{"hidden_act": "tanh_gelu", "norm_place": "pre", "init_std_down": 0.0148, "lr_mult_down": 2.0}
Each number is 500 + 25 x the weight over its row's rms, rounded and kept within 0 to 999. Layers, rows and columns count from 0. Numbers have three digits each. The size before them is the row's rms in percent of the matrix's.

# k: layer 3 attention key, 64x64, rms 0.159, rows 46-63, columns 0-63
# q: layer 3 attention query, 64x64, rms 0.189, rows 47-63, columns 0-63
# v: layer 3 attention value, 64x64, rms 0.252, rows 0-63, columns 0-63
# o: layer 3 attention output (transposed), 64x64, rms 0.196, rows 0-63, columns 0-63
# up: layer 3 MLP up, 192x64, rms 0.368, rows 0-18, columns 0-63
# down: layer 3 MLP down (transposed), 192x64, rms 0.402, rows 0-17, columns 0-63
k46 114:488430515536504483512486523488490526487522466505515498489481511508500506476520543476484508472468540498543507543497471497526446526495526485512482473510449506501511493526478499474552474542521518
q47 124:480521476499501479522517522526500501531509493496504518506483490516526543464484491528524476473515487442537508426542507451473538518462502478540512483524516460493501492492514503488496459475525501
k47 112:479527526486464525464473506482493521539454495520500468473542485511475475545499514448494490470507505566470472553494531529483484498500491502463542509504528501497530495484486508504483525488505497
q48 108:511487524512471551493508528524502491522497497503475529517540502475514457512496500470531499480540478494484486497485490495499527506469502534433513520522457466481512471496536551499480477443527522
k48 108:499524495502504508538531501432443504508499531525487477521492539530489496503542466546465492506453486541484474484492484524511476531495512529477513507497481524508539499500469468507486484509456525
q49 084:504493483515537448437497482503489495518537530515519508479481494518476497497517498475488506490528496434489469497496483517532498465535496495550496494485526483532484552520468503542484479493549505
k49 087:510466514504440537488515510455539471509527471527468533508538487433469474513496475519519502484502511473486481524552513499451516520485487480517512525490502512504534478508517500511498525501532471
q50 089:475495507505491530542497475516474509461493527461507474531470518496477534502530503529445491496466536529489538547473498524540472476514517505487485501507486524487504503512498460496516526538446464
k50 081:503508477521521461458522471510501498474520515480490512470479462531542537447455523478521546541533476466522499483506511512497504492551474448535495481509510503516473505513477503482528487514505496
q51 109:481494504480518527530529521489467519466487509488549466493450480475450519457504508488481487518462513519518500561496504535527488473524529513525490543480471501526479526505510500476527511526461490
k51 115:518487505503504468486469461521523464453546462491515539530463498489527536513492526489472533497532488513512530512522508483526448496497507444531492489527532479490470484520475472521487517501525475
q52 062:477483514468500504509502499509475463504471539488482520512499505500491479524546513481501519528491477540490483550516509532519504494535528551496469530442465525533496555450483479498496497491463495
k52 065:532501497477530526540501499458490494456517471494510503509471491430470523486485487551496510516487501503527507514461452515540482468528525505539481508520554503512487494535471488501504518483514471
q53 091:519524558521546523509467477518452480478452558489518536499491539478506498485499510512482476525490493522522519468498505508485472519449465491522485481515550518480491493501507490500473509502501452
k53 103:466513449509514488475472508464539563502491499484474465482478499514530498533464521497518509523501508460498535489473488534491537456529491506490484506519484516495486519514454529524511484504494563
q54 115:565473475456501472494470465505509537472524505500523521511486535481512528544468503492482549533483509491517548528476445497505485491499493481522478504489530495519485468515483477489511539498475472
k54 116:470502498527521516459506512534534482519487522468475515479473459483531479491446524523497489490487519432485499462514543495503498503491495501488508510509474531490482545505555470544525496520532503
q55 081:510499455531501474489450494484496512517532516509487466522461535503535492522513501514485504487516475429464468479509469480495474501532484472574516477504476495500519510498540527514523517516492526
k55 078:463476521474494506540512527532516493484494469543494510447567502484473479505493494482516489454530522531511502497517541531481521495459511508443519476483500500492521482515468489466520496483531479
q56 119:500507522520497494481461480533543466516514482482529530480515472500517507502459479511541514458544513491484541481549503497446506478460466464515530503512526502479506492512476494511507551505543490
k56 117:505517487512470466480477545496498523555511511538498446484531491517485502506479530456475496512500485456475480472518514475486558516507487568496535515480507514499503492480518517483501453518479494
q57 080:480467487495454494476527519510529480483496503496517512502492527475509503512497536480523511491503433517473509435524504490453536505482481462459539522517481548487502485523502513539501536476524478
k57 080:497546469517480487535479525479479501517509480508500459479559508545484506470492493550495500503524537507501510502501526510522475514504510549493521439488504472495537504476496480458509454511462530
q58 105:467495521469506546476495501530493546471474509485522515508480548486489507485518527518504512478487475488532508497501518476569470510509514533474475517466449503535462502488464461506524492478516537
k58 106:524490509516513504518493468452474463496503516503465495523445499486479498473452477501485541549496551502464527509503512566506460502496449471510487511510512488509525516535489520509473530502508495
q59 057:506502511457521494503486509528507501544472473520531517504509496501477458461472476469561479515507473491534467486542495513504529483497505529551523521486467506526511526462468507497540521457474507
k59 070:477533524504465542517435531479516514478506502524510505506498532448480508551513543496455491496489529518532494499490483481500485530450535548468469520488515494494491471515504492501459493511502510
q60 136:504487500508468544507525521493481481508494562485484494510545467547491446523523516482550495481457485541522479515488462530498517516484511504441511491476500505526521508493494490463490521479468510
k60 135:486502503502501498555520493501510531479490518490549463508468495477516530491531486545489479517470508474524496501498467493548445474533521497536460516500507531494479526520481493485498506488422512
q61 081:524531523491497545515445511475481496529463521461504456541516524508546481543477509503476509500491507505506519513510495485487524508478488508463512508461479487468493481476551494453492488553480524
k61 087:499476499470527471527511521527492493464515502514501452484462477493513470472521532494513504462490487532511531489474481534551501486506489535470511511559499520523499535497459510498507510432466497
q62 045:487509507491518532531515511496447505506498535490508494521504488531512492521556471524490496505480489509513446516501461521535455495545539534505470509457486486541505534466516477495497473513461536
k62 056:516466527473510522557511464493513487463501504489510489512457500442442502511512497501513506495491500536497501551482484528502472473476501465526486494505504535496496511540457498480516550478517454
q63 096:506458508482567494496478483486466479479481531452548507527439544513514517497507489456520514514495519512508491531510479524502485482530498483523502484484501521530469534505487479487509540519456479
k63 091:486508482529491479473500519504537503475525437502499476477461477464493501478472521521471528501516523470488544515523532517513479504471480467544478511522524484502471509539487496519525461480544545
v0 092:453474504472511467519514494500502480491475498512459502502515525516531449539495515495511526538525491545541491488520497482502505544481477510518495457519451469484538489513493441521515521524529474
o0 087:501496501510502517476494486514517541492468505451502538492547497520472499537495489537487516448527495508507476535512470485462526449540503501456525502492542523496476498540507474509513505447469494
v1 100:462522496497488497496521505552518541553528481506530491557491496542498549493465482508493497486478500474485469539500476512496489487526482484512530493517473521520457465494502531456481467503469469
o1 091:496471474469495474509476492460515482480518508510510499533489543456481465471488522489487472521494511526497537480507461538498488490503510559494499524508485478506525502471468486506513531574549527
v2 097:492484492487520483466488519541460534499505477498520513516542541527477512499460498495518492479517489516503450508436479485515484477503494488541516485512496539456502513498532565493468475526464497
o2 099:531515514495500527509523477475527505513513464484527497488487488497516461501510548455513505497479522521513512512496506521492468453455501505460504497468472545504522468478433492503498505529532566
v3 102:551469512478464533485512491471482512517560484527519487481509447511538533457482507507480529481489529510523501498499515470509486479490481530491462514525542528484466470503533527495527487462499483
o3 102:477535527495538468502469489529474492518479516498515508504457501507492473486478482523512482490470502433507500505523503560548476511507516550501459516521468477510472508512508511509488464490504564
v4 094:499497521519511488459485503513534484496472493516505533484470470492470558523488499485459460491494519513519518507506495553478514542464500487513514511498451503531540508474516472502493545442474533
o4 091:507492483504478549486536500473455516462475512523458488491501522482466513500475513509489585508497444517464513487470536507524513509538494480472498525479494501505510487524493518472545493504534504
v5 063:486566533519476455482505475479503493489514563478479494496491548481488496541540505515484537510485520460485498520537489525497494489542518485472486473488509480518487472525530485481464468507473517
o5 047:549459466506521460540477484492519481493516498522490481525512532499505519522508458475528466525534487493488506459474520496466524499502463514515515453557542495480491507498516508483484536506523455
v6 097:461548555489454499472474472499456485504495526497492484474487532484462496553514515504494523512499487501497512507535490511522478525495523478488490469498485554527502453529544499521446496511505493
o6 093:544503469504541474501505483481503529507486488494495471522508521505519494510479441506510491486519474496489537481473527497477544470502459541479512486544523519479484515490467538455516562522476474
v7 081:569498484500470483492506532476535511469530500531505501468482467474504549448489471525526512521494512504463494482498525464519532494482519518509465550498516493483504491526511476479516515475446516
o7 064:478492515529500501509518489536473509495508445522503502511493471553488517483491514520511502486525500488519469453489501509516496555502510539565451444472472459497512485492537492464501475507519509
v8 072:513474533516507513515524523501504480467474476458498504483531476508510513509494484479475438484527483509522517495535497506492542550481477499478489510505492508515517487483460444530484573493544524
o8 060:499531523504495533484503505498476515477472494516434520469536518461481502472465496543479562504505511515476501558483526468522516511536508499515477540487515500495477506493515532500511471463471464
v9 053:540488462528524519509453495509476504484541486495482546488485495514473484498489517524507486456466525473521499501474498487534490478524533535511505553481526448450502518503500533478469474537503514
o9 039:468506492518494490553499543543522481545513472513518463505466444494524488510518529473506489519469514472504499504498475506494474536474534445512498483540471502515506483478498552471501494501515535
v10 135:470536519549462496472523502554498495545491484475528515494535511507485504538495545522460478513480499515507465495531485492491492509525520475498513475493476471521470502482468477465470545480543482
o10 131:527491497484519492475467494426529493480488501537493491505491541451501475546500519480478488534526503507479532503460446495473527508527508522521504539518542539484499510487489529492499479479522472
v11 096:477519481519478506496518478482464502555466552480501450535515532492523466546505529497485544538499474491479506472502508494489488501496483481503475440506521510500505538478473490494545495494538474
o11 090:538484517479504481453486520430530488494494560466520518508520504526502488524521454483511468504514516506480485495514466491496521482500476473513511506517510553498522536537523476517487505470447479
v12 142:484498497515519515502517513549481543526507487505520495538567503508530568493457475463479480487497507499482464517472482511466490505488469463519495493544507531469491486459496527510503492471470515
o12 144:519507552467492518482497498470517487459491519504486506502489542457475450490492518476511524525449516539501526494508517515528471481479502520458479537485446514513508506505481467535495508524534541
v13 126:489475485448492476502498511464507525491475492462478499513530490503488476521494482501537500521463513580499506467554533497516484507505470490514533481526462541478508509493464478521510502530545481
o13 120:475493496494516503489546497526504518492519514448550499499522460482492497504492502552496499469508494486525484548510489500451514452555526543479533509440498522510485503463505474489504495485503469
v14 113:483500483534474464494501514503523511508564516516509513502482515512481530475499502505530511471492507549473447535525510511519505497452465494517494501490487540491530450491462496508537430482497504
o14 120:532499504476490511503534448527509506458488468497529513538456484473477497447500525510517497515519471489525526470508465500504509452508498563470504517505504498510500483492546458526475521509525534
v15 109:481525534517483477483537517515523513491485487506515482518472489507513563498485456498473484489488501451481507546526484537495524509504515472475533479543448493544488476492487483489473528493461545
o15 106:502485489495496515519490494451475495455495494537454531514534557452464509470477489506511518526521496535484527479484510499476516524523495526535486506488505461476509481495491485490526521558542461
v16 103:546483489479468473505482447492469514501514579479469490504498519541500482541504496517493539490483485495544506487518481505544498503561493497496496495471499484471505491494512492499471474522555481
o16 102:522471476496537454539496505513533477519517472487508491484514472490520448475493473512520480488512524488466488511530480545473508494516507483486515460552539532504516546488500527468499529447481506
v17 053:477508500514471508507536502531565476553496531496524483521507491498510556510479461477493472500513500515484474506527493538491519547459468466514497514494468525529498470475469457517501515461491497
o17 035:517480512481464516462509471501490503444494514514495525525505559461455481447468498532493533512510476532480518488511498469538526493534491544482488529471506486528519537512514467513507527507495491
v18 100:529526515471459426480478510500486520504554521488523492513512480543527525494502512495502504518484503509514494476478491467534487482497568517471524478510478447518455481530474491512508516477506512
o18 108:501508483508582468492482506469476515479521444546477536526494500527466505535492509516552490479514524459489497475519444511482492503514529527509493504487505518473505475502492493479532472496475511
v19 100:480535514523506544473496508501501507487437467516518498437478492484474491518500496468489499498488476488512541521484485547484507547501487524525476447481495554515516539471509503481488512517543495
o19 096:500511499496501524509493497454472509495481596464474471460511480488511502495474492502474537525519465516475515509488529525492507473469481484514554529501515542484531519504493534474517496503494462
v20 119:502502543491505513415525470534454524479469438527480522491519471522488485505499501502467497503490524500516499503531498505495484508513514504497513443531489490479503486535492530466501537542493527
o20 130:508520502502490480541466536466509519478469540510475463471518507489497509546475519499482504483498507487512508518480485522426500495528514507507495526503495513478475445518450529491537513539547479
v21 087:523502489506542445488494504463501507456495537494454530517450518508453493543514544499502493476487542497507533473511517508509495513510492525485488527460541473484537502504526505514528470482464484
o21 079:527466477515465508512543508531483458533502515487487462521493454531523533513524487494508519479491486483457443492490511518506507496519485435486509476538487493534505480522552517476530517481501509
v22 066:478501514515558493485495491461508481473429508495486492520444509458478490538517522497479483528516476444474537510513500529464535521521513503473503499499500513533531504519520496472500513498456516
o22 049:524493470517463529490523528464481488493506517499470468486544508528510559511508470491471529506502472539472487492459538470512524517493466448517506477521500461490495483512522521492531529531502459
v23 099:535486480526467519532521506516508507554512514507526458514503483545524516450460475480525509461486479504517495508480493511527503489470484477520500501506496501502471515429453516528533476480532478
o23 101:477485531467512505485493493483472487505497502484509540513467498467487439436483515518526479518487534503492508511555438511522492502505511501511488525484491520525553535497512467533494494493475548
v24 073:478498445530535503497501553480559489470484477490527527479488515439482498513506501489531457506507517496476482493477522492499499504515517539491488538463530482462500558506479506503491493512477536
o24 078:502521527511445556493520477535520468504531502517526512508487465494506549516532534471493523526498464491520481494483517471498498518454526465530515493449487470506502472490532493497470478492518458
v25 107:532483536562526478513488497478443519482497512475485467503522507501499511488491545502459496432463488477509521511529498519484522474487532500459524477556494512504521491487474494514518518473527500
o25 109:510519504503540506522522547456461489478461456485457506499505525472525486484504455526520503549480542507469504510483486488507490502528483469510504516557459515472499473495537513534521477493487510
v26 062:469484504495560523495459452518504502525500477525499543502538463503500462518522519470507463554526485526506472496446493497475482492508494494546510513493490476488489521488477535470490469533508525
o26 055:490524493493496509487475540509533511489524525511528488465495481508486526552505566475493504476451464511541537506506474471514488485448525474439516521480504527518467484500473504515490495487521510
v27 087:509467502486532508495490482486538499527516508514486509552464467546514532502481455460539489503514507498488494528509499536506516528445457504519502514511475537507512452496473496506521455501449518
o27 083:485496486485463514493518515532483503466512516486503506520495486499442514444475523541499526477464466501503520500524474471544514479519510515465480506479466461545506509509521478516514548547505540
v28 099:512490434491480482531546513476496530511518490511533464497473485511544502505493464507519530521463494512476509471501537468518512478499488519507510486510497527481505532463420494493525479527539496
o28 099:483514543495493498479496493507515473485500522464551565517515464494481493463529492511503468488538508501515490492543457506480490498489541520556504525446479502506508522479540470498496473488489465
v29 111:504519528461522525487513495501473492471491466480493521494511483515476489487514463462534473534501536525502535478545522517490467504508478484475500504475545546490462478492489560550493473503468520
o29 113:512506541466487485504506478551475490540510547498486445502478472504515519501504502486483493469472494468532510526512557514493500487498492520501487523470478477528467513461477507495504541564517461
v30 119:465495489531507520478498449550480531570510507509520494536523471542500497542513505475476477500506471498498466489470488506493488483503483493520508477496494496502491526478429519474498488532553512
o30 127:523525502466483473493449545459546480464501544514519516491497510464480484495504543486504489500476504512509551496527434485501492485469531483475510554489504557507508511505475506512491503488504497
v31 072:492523507507480499498523498475481494501459518497489451530458510482535489519532479512490540532509488432462533489520513488504504481515534476448498475529503451528492534507486478503504539513485544
o31 062:507487505506494481503469527456501486504502515518480540512550522519495529508522452490522471499530526512500488477494505478461523549504481467576480465497516483465510506523509485487494513513486434
v32 103:492515508488532446529532495470506507453472500497497473494467505489490487523503465517500477523493471449504550506490498514487550477540516513500533496515476518543510519510503499471452505561469512
o32 094:503485466528482513529508515486482496508515483475494519474579519517510542482515479490494493494543491555495491489496531486483492514476491480546516476483507479487498484456492512466546501539504434
v33 078:509467464504519497548511500488480504481479525533529440491478512482517488490481516472533508506525438481500509478471502474528513516523525524471478519472540523463500508493483544546526467503518474
o33 079:523533543496499532471526485511492469531509467472520530500507466526548494463507466507505485482486523533498471498555488521507504508431509462510512488492479474503520500506524479518509532488440495
v34 135:535538479483441472511516513479478506522539549448522472519487549513491511495495490533513531475468509488486504501508497495525494458531498475492501504478539543517468484481525524498486454491497467
o34 138:525464494489528459504518457491502469532529479490525492536472503494529459454523463475529446526531535483471487487516516530504492493502478534532490481526504504509532545459508501489482512517485520
v35 066:498506522438492488542495459512472526500529515535472475490531467545527468494514475474509532505502503528513520460455508483525452497483477493532509483508487475492493508485500518535505480543540470
o35 054:474498503499548459513471513546501519522493528475518527498509481518495476506482501524535468432492511499526499504557481526481481467483515510446523513490507555517494513514460481496510499463470504
v36 108:550458526515543449522484472443486460477537557465480475494506489527481470499502516506525496517518478504530505463513533496520542474482497537489504520500494515492507505526465506506488472515486496
o36 101:529516501514516509514524518532474486525507423484525517498522455556505534467507484534502486471486504474509499518502465447555510487503503460507499463511494509525482491469529510504505480485459508
v37 089:536487479514538426557549529492533468464491509479497488498512512519529487491489512491497487493499503503512501461490508493478547515487497525498511498484490454512520520476452453498527541495503463
o37 085:494484517525485533472513486517466491492482483487473547505537506517480516492519496530485509490532528531461439518506469468517493494532511452524507518479516501520512495513542479531523444451473482
v38 102:504446485499467551473471519511498512512522466519506527502526471474502552468461492501511466486507502543501467520519501474515494512457503495495482539531501530464504457519503492538516517456491532
o38 093:479546528491493521483529498518512541475483447519503493496458503472490469493470522515507544509453491473528525506501505508516499516514525556475446512480451472495477486499493500497491510513506561
v39 111:476518509511519490518511476507519540491499504541472481477526449504508503547512462456509474530503484491489511465480510489499518520477490545527470490517479479496509520529443452490476520565516506
o39 118:489514499519486485520454545533517506463493533481494533491562498515465532512475521543510513459501474519520515479510451460492510488474526509507519502469496538505494496501515495459523496475486441
v40 110:525468460508501546516484483472536475544544535481524467509517455475515508485487487490511479509518473484500470485484515501507534500485487561517478543493508526487477512550457502473509471522511486
o40 111:475531506508474488490494528530523488479528507516548502502497492526488519453471512522485499515463481464517513502535453450574493521470535502514491498492474472530500519492530499503475480495446515
v41 069:471460533497542469491470511463503502480503464492504511517475497492467510485497517514528479503498491521504495538546506512485523459505510509475541512547461566527499459535516518494476477497452514
o41 058:505525465501495523509538493499471511502508438486520486492504512501504538490515511510475510504483471502536536509470524493517500486506490534488504487486480441479460456448494495507513518574554517
v42 078:535478499472481524511470514520509504468525452527505529454509481477504525427498476523509487485495491531500492526518484483491528495479538514497511534503482527506515435553517466502497536480503505
o42 073:456530482527524490515522491543481557471486419514476472479482510507508489487476514541473524507516508494519511497489526502507484520523511572501480491498481457468479491472491520495511490515506528
v43 109:507544520511474497493476509506493505490504476488497498461493510500502467492542507523497534507478486485476516495524495483495510486490557541475506452493479483534499500559477434463489558520543487
o43 125:483513463526540452522463526486500534471492485506470500502513500532500521531510493533480481513560520474503501486469466474466505507523498527559523488515519519447511500490502528484501471495480452
v44 117:488472476497517525528488465522505496508531496520510498493477436528493491523487489507477446513517455478524519478460506486529523527489497547520521535472475486505516513516440500484483508544548499
o44 124:469538486507486503501479553521523509491496501522499522476526461504487511472469522516475519467498490506500518513528445480525491520470556480496500546503493516521488496488484550466543480478441479
v45 099:487510517540508503511532530477466473448482447490483507456480488508484446514502523509500473499505495499510543482508533470529514533469492519495476484502521477497528527471451490517506531543542520
o45 102:495527540511491534502486514499484512539454530482473525487527452491502532510504489502498502486526508493504481544481483471469514497496505457551494538507518534494475469502528539484511461466462448
v46 120:533464523525497518514478491488504467519522532471520464490492466536521496489521506475496516495538460502505494465512526496532513526460496520460493501476483496496499525490426471531512520473564508
o46 121:505539530489530505482482516495480483486495490535482558510493458506483503451481483557495518486491519465494516523513459465535523510509517469521500508494512513498508526516523514520467472448437481
v47 111:486496538511528448522545524501533494476493477489531464498478499487484540490522502502458488446510506482497496499524508533457536472524490500468535514512468529555504523494517495478465534497475483
o47 115:521507484515476518508504462489452463490489492520481536513525566471514529452515490516470513515515500540490504495472552505518489510508481495517519513469515452485491470474490500512499468520557460
v48 112:525504495494556520485441487482492490472467514524481543472483513485479465493499532495513513521488511508510536511444495533497473520501520496539516502476510485473533526476554548506524462477485506
o48 124:487481487507519535505544519505480506531512518481503438473470441537526508539505507467502518494477471504485481494492536514507489491472483430452536478528484525516519497529491511504517509491499538
v49 115:500519487455462538470465471521458512528504517489481517510494531515487490527495498510484546471465539495533515506502478519517433494535500490504512477486509503479483500503572533511472475497514469
o49 116:493468472493525448534496497502525497538506533488511454511468496491527445519502473475513485504493508459475500500510527562466489488516488499472518485541499525503523541506449525468500531509503531
v50 133:478518495466456501507498469532470508512521498524498499465535482521493453517508510496500503503489499544546509461467503476533450498502510510527510473484491469496483529497486516530490504543578469
o50 146:487507498499537469507471504518517528530482516488519510489491487495519473535489511502527474462510506474512504508541464533450485473488528502469531536493533576498497502507451508476513480449466494
v51 103:473531544534473524489508493534501481537481492504522449513498494473477513461520507507469502457515482460485487519517491538475508463493535472478525487531471496569475525526505514486492540509491501
o51 098:504498474497493474514476514431477511490484500542478502516500589481525509488492487494503472545499528520508537475485500484486502536508465496533501508507518488462521472503455491514490507556515480
v52 115:529528508506455451483524509502505513492471524506499498461500526505476536523471464490524511502467504549505505495534494529521526538477492458548482484501467556495536477452503465513481499490495496
o52 123:535463514503511525493549458489467518471488483456500491504509496488484459463472491525514534497543479538470498488500508508476531463534477544495507486470505535510533530480515492457534533498519498
v53 109:483530502498488493475490484552480490574526487493527513526492535533488510511486542510466534492486509506508468505501477511470486497482498496525510467480482540527495475503529512448502487464480433
o53 105:529483469491515462466489485444510513480484519497511473536460534522498461515517496483455489516512504493470521481482463523528494462524474534472509529538494516509518522502468527512515507538507559
v54 098:577498538537505527515465473516453457513511532459496491510495512532522505498523511505471522478518482449466504486510490504506518508472537472464509516479508483523515483489483478498478550475512518
o54 107:506511496511537475495494548483490499494491459544450495509494499514502481475503469511497493505494545509457513503474494448538514542515481453529460485551490509502512537506489557510492505488460508
v55 037:508511500533465485476524496551511518551504492502528482531507495521517553507489483484469486470494480472482475508518465510473534499465523507488494470500480513545499472520460446463508559488495497
o55 024:515509487497489472483472521452497519427481489522460531517507574489459473481489512529494513533519527519472513478500447485521497511533503535530469531485486502485533501509495501512520497526498508
v56 082:508498528528540500510446496492436500494531480475494514496526531483474472476525564541491514502509476499485487505502503471463522444500524509493494508517529546509517485540532515458491495496486489
o56 078:521533486516528475505501531477506518514491446497503463483486496550542513529540494479471473519487530493524518497453511478536476500474470494505492482553481509466468479468496544517477470512500532
v57 117:510518489467510490528438495484462506467515467519487506465472503453477501479528493502523520470462526508507518498507501512492499451511566515500521539519494522509512493539542525512469483542479517
o57 136:468519471541520467539530511548473523521499462494517462512487503522538516506527488492508486505494497495535515469506548499472469522472494495499522474501477464467473473456479525458515515542526505
v58 099:514508538447501492532495469464508468451504543506494471451526489447498477463533481531487539537512503523457516470495537511490488495505488465516527515499487529507522498510546520500492494506492494
o58 100:499489497523553496510534485549481525513508481508535477486512497546531516498478452507502465460519483528530485481489585497507495499484475514462524466508510501499469498503461484508489490479498461
v59 101:489493503483509508490481486504479474508480443509514546492497482477520488480521527517474473563503490529529520520521477495430525475508538485486517493509497501558498470506506479478524541454504531
o59 103:487526485500514491448496513461483558479478488513473468446502541530491524567530509475458516503511489498513517504490536499519483524517492514495476534502517475464441497498492520512521473510507506
v60 101:473475494525491546513547527539460499516528432486522498531514495546542494479474493500503481496522488491492474522524504462512492503484471492474506481520512503483473477473425517514506501515527511
o60 102:489541557465484509482462497486538498505472512509487549506497492448480480475511516486482477502493542488527523550515458490486495499494528522535460565495497494501471495490495496541469495518487492
v61 093:489496505479429502473529513513500509531510503471533482517568493477519529473508491512467478489503508536512473498522494489480484450509507465470522482532493494530454510513492487526513547460533515
o61 086:504510510481520479477486470460509516473496480541495528490493584461498480520495505492528497527509524473514515506508526515484489512538503560504473530454526507468481495500468458517471459485511492
v62 102:504523553466512466514507491474514481437494524497483502448499518512495469529505499503522530538506497511489501502501500500539489559537478487521501492473477506477503457487539509491443464537503476
o62 105:515475486513556523521510455543497486531524495480514479501523451504505504495462478516498482452526467527490493517476523507478538458477490518466540460529542508523485513487493517486502534475507470
v63 102:490492504493538474511484481526493511514469519496457502563560524501506512504500469455519466481521501501497482506483462533449517476462507470519503493540497494525522483523506480528516525524449528
o63 109:511491480503457490495514533503495544458496477484472492488529570512471502512506525504530519500467521546505500494519510444514483479518476478446481496468478515502510488516473457525519534528502535
up0 093:535460471528480474518549516501527502501487479498453527518497566499494457508461497530518529505492525499460502478501477507487491514498491499473512463514463492491538456505475492474531545528507526
down0 156:529471477533467473519565477512492526475501471528448519527495546462512499506509477511542514502534514508497498465517466494471511514488486484493480466525497491489515485494550460466513541511499520
up1 110:463514541478521482480493490518526512514512537490501487540497467495509466482479470528497460514519509487516477490503463544425483490494499518552510516459495547476540524479519478504518495506483475
down1 130:497439466505496511567488518496499478480506520532505515489494502472494500509483550469495524458530514488451468497554486479494462487490522530465486519503485488526509525491497526501463536534524497
up2 100:492494495515488495459520520575491545510495494463480486538513472521538516518520478481503485507525521521480507503448526504520486546458491474479504471514511456531480511527494512497515480454496538
down2 095:496507502510489540507537516490515479504459474506536489436500458543460534541524519488522532482498475516482509458528508455470522486498481470479508492494486528487520536517470505513524508539472483
up3 100:494505521539481471502532551512513519535480496485524453467480493559532529514506495495481473488515517494507498522466515474520490513501474484477483492489509504456537507462440483479517509518552532
down3 112:467480501497538475490471496551470488506494532510483489553542540504492478431479495503467495489514482509505497507490464492494531466511539492504493520515492513545484511511508553490518520447482479
up4 089:474510498541490536481491480512503528461498531461518521474531466526497504516477528486508515479510496537528489481493529485545520463463523526453493470491526504526445537460506522506476479470503512
down4 087:497489512463486500467510525493493518460518489495488475492498445506516496511467491516481523495496476504521472540476550532505530487534474521498484523488524512548473515536567496505478535498450464
up5 100:478554484510487497493522545534512488518498500484506513497545462550496526484500424506498493499507499523504478514527517488482496526457496434496471474531482526480520503479471525524531502495489469
down5 098:496465532537500498518502538490481479517486523517513464456505440506508543505490510535486489466509542508511496545468495460520531499455502480529520479470534488487505510518546493484518455503474512
up6 114:526528478519510454539510511519528557504518480536481489513477526497526470512466516508526456487492496488520529470435503478498522512517497522471478490494495488475481504496496531453531558490521481
down6 110:489510498522532488459496479491495546490515495502487475526483512453539509556495494496531457491521488482529537527496432474507522472513465520496499514509522481496512485449500531467492531469533507
up7 093:496478525534494472488536521478495494525473495476501505523511508508506493525497480504521525581526505463484499511505513502486491513510524500500547468521532501524450499459462504451453484499506441
down7 080:506501505499498521495477449555483452477503495500507488479498460523497497502515529495479471463499484510516476470476532535515532504444475519547490512478475499452570513509497494525523517512511525
up8 083:520499533493514491471540535539513486544511535461514462506506520508483492504478455505502469481505474493505490472491522500483505495464477474457467496486541509532528564522470495458506534493523475
down8 095:502517517454521498535483447484506519500520520493469484454532448496502525512497487464525484488487494493517512507501489495519539496501548482523536490535485530448518450523508495525515443498474503
up9 085:497463511508507562500557495529483527520487487462526455537516466532514495498506477505493465552509479467465490488471516499488518495508461477463509474513507486515493491529469486484487508505548536
down9 134:487507487502495492475448506495471490532524568470461491537505528482511514508463497494472488491523522486523512539506424505475502515504492522510498537493515522523493532503540516488478489485442475
up10 093:481496532480484496493528500453517503482520537467519508484512500482495451506496522480486486486494527525489534492501457509476519524466566494487533506439475464525484490536548501540502523494498472
down10 131:516514495529539495488511474496478509509488500480471488479491528509507499499524492514520531472473511553514521487495546463494514484528446507421500458529515512475520497460461479532487537501520522
up11 109:506491505481530532487475506520487493580517507499514522477495526520489471518508491514509466506496534493495509517490527526481508508477510487488518542449502530513490503515437549507441497511519444
down11 082:490568493508492494493476465509520533484437537482457516551501473484532532515511526510503516514505477527460475501470513507541486488466484511491509522462504498531484505450484514510511498462492514
up12 107:526496479492444509458508477476468516491492530485475548482448489501512498524556473527501494526444473479527538497497510483529508496538518521484500494513487512531507481513473502516500507539551526
down12 087:452476503520525464534535493506488529496482494502491462490534536524504474490473487481521490502509512525471475534522480496497499483480516504500512505478468502423559526558512475530529495472497491
up13 112:505498475505524484498522419521511506503491476528472527486476561510495438500478487518497475489523534497540522498468522482502498530512489521479482498481485508515537542466536524502479542486489507
down13 082:511500511509524493526480515453513503492493470510435504525531481449515522505553479462511509516515519505490498479516480525550475513523519467507518497526445495492528453517486473526493458513528509
up14 099:490496491557515538516530442504513497513542520476497486486495490471498477481521486514472490514493474435493503493474538495536500545486497531516555493489481482480505495482538462461511526535510515
down14 091:490488478437498468487476508553463471476469497548506494525507510517538504519483527523550495477477504542520473492529480516440503491517483471518473488503488511515523536506460499509487487521530503
up15 103:503520550562493531529519515519472487504475566494504503480498504478496475491442525522503524454482471477499454492501513510484511497500530450504529493512475477520488486518513506477507529463510537
down15 105:482535476500527488519495509491488465490517527464511471492568492469527502533483482489434550499494509488448494441506454543509477521510515515529491488544494503488502501502507522485499496494519516
up16 112:534504519525495503535517496517534514464492477467497524490516493500475451487461498525500486458493512465495483488577521499472485528481496533479494504481452522518492493533514535464513553470496492
down16 091:503525493474513465494487495487491514485485499523557462525527514492515511442501448481518474516514524504497501500470533492496523555480504479531515481530484510551495486465447525535523489488489462
up17 110:509505512458519481507516481496439488513500483519531505498507542457511463483519517504519506522514540501542559490513482508495565518499521501483493471451460507454485467512496498483528524530508506
down17 101:474461506495518486476511538490517531490487522474511548493493477532493499506507442490516536475504495493481522541505500500497418502455485535505485530495533493535537472452503491477520503521500513
up18 089:463519535493499520513513515539499494485466511472498517497546482507515484515508511500543526525461512463501520455491519505513472497447485525503494497483518518516520533497515427497495484503495421